Weights of a small GPT-style language model, trained from scratch on English Wikipedia.
Size: 3 heads of 64, 6.94M parameters.
Architecture: LayerNorm before each block, learned positions, tied embeddings.
Training: 501M tokens, 3822 steps.
Each number is 128 + 32 x the weight over its row's rms, rounded and kept within 0 to 255. Layers, rows and columns count from 0. The size above them is the row's rms in percent of the matrix's.

# layer 11 MLP up, 768x192, rms 0.249, rows 306-330, columns 0-63
size [ 94 106 100  95  97 100 104 102  91 102 103 102  92  95  99 103  96  98  99 105  95 104  98  97  93]
[[113  87  91  75 169 113 120 102  63  88 107 129 155 139 147 153 127 105 145 151 101 100 137 120 177 128 152 136 203 129 137  73 125 155 167 179 148 116 153 143 164 163 185 122  95  70 144  70 130 169 153 140 137  97 164 135 121 135 147 144 161 109 109 124]
 [148 128 106 158 135 132  87 123 127 112  93 100 123 119 128 146 126 103  64 161 117 151 119  90 153  95 138 162 143  94 172  99 116 128 122 172 137  90 151  93  92 161 100 140  89 184 114 104  76 113 129 155 153 142 106 173 151 158  95 127  65 124 110 127]
 [118 125 101 143 154 152  90  94 130 156 124  91 117 173 117 152 120  53 112  69 105 118 113  66 102 182 112  95 213  95 100  74 141 105 120 131 129 161 140  71  97 106  92 170 141 151 154 135 153  76 208  70 131 144 134 109  69 157 129 144  89 168 129 101]
 [ 94 138 137 149  67 126 165  88 130 108  97 128 141 155  99 146 110 105 124 134 156  79  92  95 150 159 108 132  73 128 173 102  74 130 114 163 164  59 129 163 192 180 155 103 124 156 159 131 112  87  88 125  77 109 136 146 141 142 180 138 118 138 175 126]
 [ 72 158 101 113 136 132  76 174 110 140 111 150  76 103 111 167 126 153 108 109 141 168 127 146 142 187 145 115 104 131  83 143 157 140 143 139  88 137 119 129 141 121 161 140 202 155 100 163 126  69 102 114 119  77 131 151 175 195  92 149 151 133 101 150]
 [172 127 115 154 193 171 133 125 111 111 119  59 127 133 151 120 155 109  92 112 124 120  92 123 131 152 132  86 134  94 145 117 132 127  89 138 135 171 105 123  99 124 132 134 164 211 135 141 158 127 203 123 166 101 122  81 112 118 127  95  79  69 153 149]
 [140 153 178 137 156  86 131 156 146 115 171  89  90 126 123 111 106  63 133  75 133  92 179  94 179  76 143 115 149  53  91  88 135  94 152 135 138  94 105  93 182 104 136 134  89 126 144 132 130 107  77  93 187 174 135 152 156 136 152 148 159 118 114 136]
 [177 148 144 108  97 140 148 144 119 153 110 154 108 112 124 178  89  91  84 137 127 162 144 129 111 113  82  90  81 101 160 141 138 154 146 123 106 111  94 117 111 137 152 129 121 152 129 154 139 114 159 143 109 164 112 140 162 182 216 172 142 130 101 143]
 [168  90 113  72 158 158 108 153  55 131 143 114 176 125 121 126 122  64 124 133 122 152 174 110  64 135 140 198 157  82 136 174 186 179 109 102 163  99 127 106  98 129 136 108 163 108 126  65  48  99  80 192 124 156 147 138 132 168 123 135 154 123 136 114]
 [144 131 176 148  88  88 190 147 124 134 145 123  92 130 139  99  71 173  88  76  85 102  45 104 114 128 126 118 110  92  83 183 136 156 171 134 106  55 137  82 106  63 100  73  98 167  65 155 111 153  77 124 101 122 116 128  91  57 148  88 160 138 142 141]
 [146  93 153 136 119 123  73 152 105  95 158 100 192 121 152 120 224 206 153 146 150 167 111 118 137 112 151 145 126  97 189  50 179 103 102  87 140  94 121 151 170 158 148 128 117 145  79  79 139 118  94 105  94  94 161 124 144 136 140 127 139  70 101 153]
 [167  80 163 166 144 102  86 132 123 131 121  98 102 108 143  66 167 107  81 104 125 122 117 125 141 160 140  87 117 115  62 159 204 124 112 134 125 137 102 118 178 100 186 115 151 127 123 155 103 169  97 171  87 138 182 197 149 139  73 134 131 174 146 138]
 [ 95 111  74 109 107 142 141 160 100 181  77 108 163 150 114 108 112 158 151 140 118 166 163 110 133 114 116 111  82  92 136 118 128 136  86  93  71 173 112 142 175  87 131 112 111 152 195 155 153 108 146 130 166 166 147 176 134 127 124 113  84 133  75 166]
 [131 115 138 115  82 161 114 128 169 148  72 106  73 120 112  59 136 156  55 176  99 142 159 132 159 149  53 119 114  83 118 137 172 114 150  82 111 119 137 138 102 175 136 126  63 111 131 104 116 135 117 129 157  79  95  58 171  81 165 113 139 133 113 111]
 [105 161  82 139 165 114 159 103  94 127 162  95  93 115 104 152 120 112  78  91 127  93 174 162 125  40 152  74 174 141 108 129  70 121 138 154 172 113 158 121 164 130  86 147 145 134 186 119 138 166 185 168 110 128  94 151 161  96 134 144 122 127 105 137]
 [161 129 163 149 111 137  97 150 128  87 155 134  91 104  95 111 171 185  94 116  48 137  99 147 174 134 119 193 152  99 196 118  92 116  43 115 120 104 123 128 131 151 109 126  98 105 166 123 141 167 117 132 132 167 126 166 111 114  80 174 100 169 167 163]
 [155  70 155 117 135  73 135 122  99 175  97 125  58 123 141  72 123 114 121 119  70 100 169 125  75  97  73 172 105 167 146  94 139 155 152 147 118 167  83 126 132 158 151 151 112 143 102 127 122 122 123 123 108 122 125 175 113 134 166  99 156 160 155  57]
 [151 119 107  69 137  79 110 154 148 135  92 175 118 139 115 138 163 103  86  76 146 145 133 118 107 171  51 151  96 149 116 139  85 123  88 152 139  78 152 186 214 138  56 148 124 119 106 170 118 133  93 130 130 147  87 115 111 141 147 149 121 123 141 169]
 [116  84  97 118 134 141 155  75 134 112  84 130 194 117 210 127  92 150 102 111 189 110  96  79 160 134 125 183 167 131 146 133 160 145 177 165 133 173  82 171 117 138 157 143  73 131  96 110  98 111 133 184  86 120 138 185 108 104 182  89  98  98 153 149]
 [110 124  50  95 150 102  98 156 124 154 105 103 144 118 133 102  93 220 151 114  67 137 142 174  89 104 179 100 127 101 138 188 144 131 113  88  74 132 131 157 143 115 173 117 129 143 158  91 102 118 206 149  82 127 150 142 125 113 150 158  87  60 130 164]
 [100 155 136 137 201 150  74 116  97 151  89  66 104  68 169 145 139 127 177 133 153 104 121 181 170 207 151 130 134 116 111 108 111 119 144 121 179 154 161 140 111 142 131 109  89 110 128 153  68  98 141 124 162 106 113 129 203  52  95  98  91 143 125  65]
 [170 138  92 148 123 121  97 132 163 183 126  93 180  97  79 106 129 106 118 122  77 114  95 127 120  76 128 135  85 110  72 114 134 150 101 125 138 126  84 137 102 117 123 161 133 106 197 108  93 112 159 164 125 102 138 141  71 169 174 145 125 146  96 110]
 [133 137  67 104 121 139  84  70 120 179 116 185 116 164 159 185 151 155 181 150 149 120 142  98 140 180 124 142 146 118 128 192 103 113 143  72 192 113  61 114 152 102 165  62 170 123 124  96 123  94 160 106  89  28 103  30  93 110 156 160 167 111 136  80]
 [109  73  79 117 105 137 141  88 139 167 137 107  78 201  90 144 104 114  78  89 117 121 121 166 142 140 175 114 167 153 191  81 132  80 159 147  89 164 180 120 125 137 166 127 190 154 175 131 139 136  93 154 129 124  59  72 118 133  61 158 187 153  66 139]
 [130  96 134 162 123 172 102 124  94 125 181  70  77 123 107 158 117 138 141 150  91 130 101 155  74  98 180  65 106 127 187 157 149  94 131 100 117 119 107 137 147 115 104 127 139 146 137 170 199 118 118 163 154 157 171 102  74 108 157 178 118 100 122 152]]
# layer 11 MLP down (transposed), 768x192, rms 0.266, rows 306-329, columns 0-63
size [ 90 107 105  85 101  97 100  95  92  97  89 108  79  92 103  91 118 103 100 115  97 108 104  94]
[[ 97 128 129 167  73 116 103 179 179 216 111 118 110  73 123 119 153 139 120 129  73 167 124 159  83 165 172 146 131 142 107 169  85  85  76 149  82 176 102 140 129 132  85 121 117 162 120 164 110 132 170 105 112 115 121 129 171 124 134 125 145 193 173  96]
 [151 124 122 101 129 171 173 123 168  96 110 112 146 179 158 169 129 143  98 122 153 152  93 117 150 161  80 166 163  88  30 156  79 122  79 137 109 131 106 145 141 131 159 140 153  95  89 128 121 125 106 110  93 162 189 220 109 135 151  74 112 143 112  89]
 [108 155 124  66 146 154 129 107 179 100 167 158 123 113 136 171 126 163 152 164 173 149  97 155 124 146 107 154 185 151 207 120 209 116 134 144 130 126 137 138 116  63 148 105 130 166  90  89  63 139 144 193  78 110 120 215 161 142 103 109 129  95 134 103]
 [153 141 140 155 168 164  95 169  94 116 181 122 112 210  99  92 119  84 113 113 103 152 166 161 161 120  85 127 156 129 119 108 145 128 130 109 109 209 115 122  80 134 105 200 131 153 124 154 191 114 196  42 156 167 130 134 142 116 109 146  84 115  53  78]
 [169 123 131 156 161 104 143 100 183 113 104 102 152 119 142 150 149 210  78  99  93 130 169 113 109  63 135 101 151 173 180 160  51 146  98 158 141 125  75 110 140 152 124 156 127 133 188 130 160 160  91 103 143 129 135 108  95  33 100 160 171 135 130 144]
 [127  99 118 124  64 126 144 117 157 157 133 139 116 133 109 160 158 122 131 100 159 133 129 143 173 143 124 172  71 122 103 128 139 122 124 171 143 107 166 119 168  98 118 113  87 102  96 128 107 123  46 140 169 112  64 165 109  67  76 151 139 109  71  92]
 [195 134 153  77 131 186  84  89 154 129 150 145 134 105 160 121 116 200 146 137 135 118  84 202  98 167 202 134 111 112 132 163  91 104 144 140 119 165 103 129  56  87  97 158 137 106 130  28  96 147 108 104 119 109 136 158 144 168 137 143 174 106 163  90]
 [ 80 111 120 208 103  75 123 102 113  87 148  68 113  94 159  80 137 118 170 118 160 136 119  83 143 117 133 146 164 136 140 124 132 131 141  90 125 125 138 172 142 125 134 166  95 145 165 145 145 103 139 252 163 111 123 114 109 116  95 107 165 101 128 108]
 [159 165 112 155  81  72  90 148 117 127 157 131 124 145 109 167 169 128 128 185 139 154 151  72 170  91 136 141 131 136 136  73  94 120 139 137 206 147 158 151  94  99 162 138 113 140 126 158 146 142 125 153 169 129 164 119 117 136  78  89 121 121 102 156]
 [ 85 121 120 189  79 109 133 167  85  90 136  58  90  81 119  95 175 135 154 103  98 111 119 139  80 163 171 150  69 168 195 195 136  83 107 113 136 169 139 101  55 134 139 184  67  78  66 186 142 130  84 150 127 106 159 131 108 157  39 123  65 117 115 122]
 [180 138 130 133  78  79  58 183  90 164 143 163 107 150 108  67  95  65  98  81 129 121 133 121 173  91  68 159  96  71 110  97 131 126 131 166 158 127 167 122 104 124  73 143 175 126 155 173  76 146 160 154 120 110  85 146  92 151 147 111  88 102 151 132]
 [ 81 174 152 144 131 127 186 161 116 102 131 148 186 131 152 158  86 120 107 126 115 109  91 177  79  95 145 117 101 120  93 112 130 147 122  91 133  96 101 158  85 145 148 109 128 147 125 107 178  78 151  94 133 106 104  66  84  61 179 181 143 172 100 128]
 [139 171 167 140 133 145  99  98  71  98  79 141 169 255 160 137 146  88 144 105 168  99 124 104  89 156 151 141 119 122 156 136 154 137 135 111 103 136 166 129  93 163 125 133 138 146 155  96  80 162 120 133 111 101 115 100 127 183 141 153 124 146 164 127]
 [139 182 167 167 109 130 166  79 103 132 143 101 239 166 167  72 132 170 153 176 170 143 136 180 156 154 151 121 173 159 150 144 100 135 118 141 186 163 104  82 109 135 176 120 136  96 102 128 146 163 117 191 148 147 176 167 108 118 110  89 156  80 106 146]
 [160 139 135 119 106 105 132 105 164 163 151 155 179 140 146  52 120 176 156 145 143  95 156 170 108 102 135 165 149  84 136 171 216 139 156 151 152 160  86  63 111 138 126  63  77  88 139 109 130 140  48 127 104  92 113 154  84  80 106 168 115 120  97 122]
 [130 124  72 174 128 115 108 101  66  97  90 154  92 137 118 152  99 109 148  88 125 119 135  51 141 154  83 148 118 100 152 155 147  95 172 128 156 124  85  89 160 165 114 154 174 184 190 128 124 108 152 150 124 158 124 124 148  96 135 123  91  65 126  62]
 [ 94 103  77 180 142 154 110 134  88 122 174  91 132 123 131 130 108 101 104 122 187 177  95 162 115 137 123 101 128 138 153 172 142 116 100  97 157 149 114 163 108 107 108  74 121  94 147 114 132 161 100 144 117 149 122 106 149 154 159 157 107 113  79 184]
 [125 124 134 139 116  74  86 158  48 172  96 128  36  85 120 139 127 133 108 114 164  97 158 122  58 141 125 165  99  85 176 171 153 130  98 129 142 123 128 130  49 115 130 170 147  97 125 185  88 136 145 110 146 152 122  58 144 130 122 121 141 123 134 127]
 [147 208 126 131 110 156 128 177  95  80 129  76 150  69 100 141 117 134 130 137 134  74  93  95 106 110 164 144 141 146 143 185 150 130 124 121 107 134 135  67 106 140  99 111  64  61  84 162 125 132 113 163  86 149 108  59 119 162  98 114 169 130 100 166]
 [ 75 150  76 114 116 116 115 140 147 109 158 131 151 115 112 194 156 124 155 145 120 194 122 125 160 144 172 127 103 146  83 160  84 165 115 168 113 147 157 118 144 198 163 192 114  88 121 147 131  78 164 133 142 167 158 159  65 159  71 169  78 156 112 129]
 [103  90  99 128 135 177  81  94  39 127 119  91 220 110 160 126  66 185 113 132  97  84  90 134 100 156 136 178 142 165 136  92 105 172  68  98 126 108 127  98 194 145 184 177 114 144 146 122 171 117 127 157 158 153 139 139 101 117 125 129 184 166 145 148]
 [108  51 117 123 127 104 126 131  72 107 136 134 101  98 154 110  93 162 146  86 121 133 122 111 147 156  73 140  68 142  87  98 144 130 138  58 124 109 227 103 143 120  97  87 129 156 164 156 129 148 157 146 145  98 118  72 178 190  68 117  97 135  52  87]
 [199  65 176  73 128 144 130 103 113 140 160 104  95 212  96 107 133 144 129  46  42 100 128 137  98 114 130 112 110 149  80  60  94 154 113 186 100 124 144 128  83 183 105 136  53  93 173  81 135  89 120 137 141 130  54  48  66 148 141 134 110  98 109 144]
 [110 169 198 166 174  84 163 160 124 128  91 153 138 102 110 122 160 147 167 145 130 168  92  60 160 101 127 137 142  72 146  68 146 100 113 137  76 136 113 132  89  86 112 132 104  84  92 119 103 118 104 169 148 117 157 166  79  69 162 146 135  83 169 107]]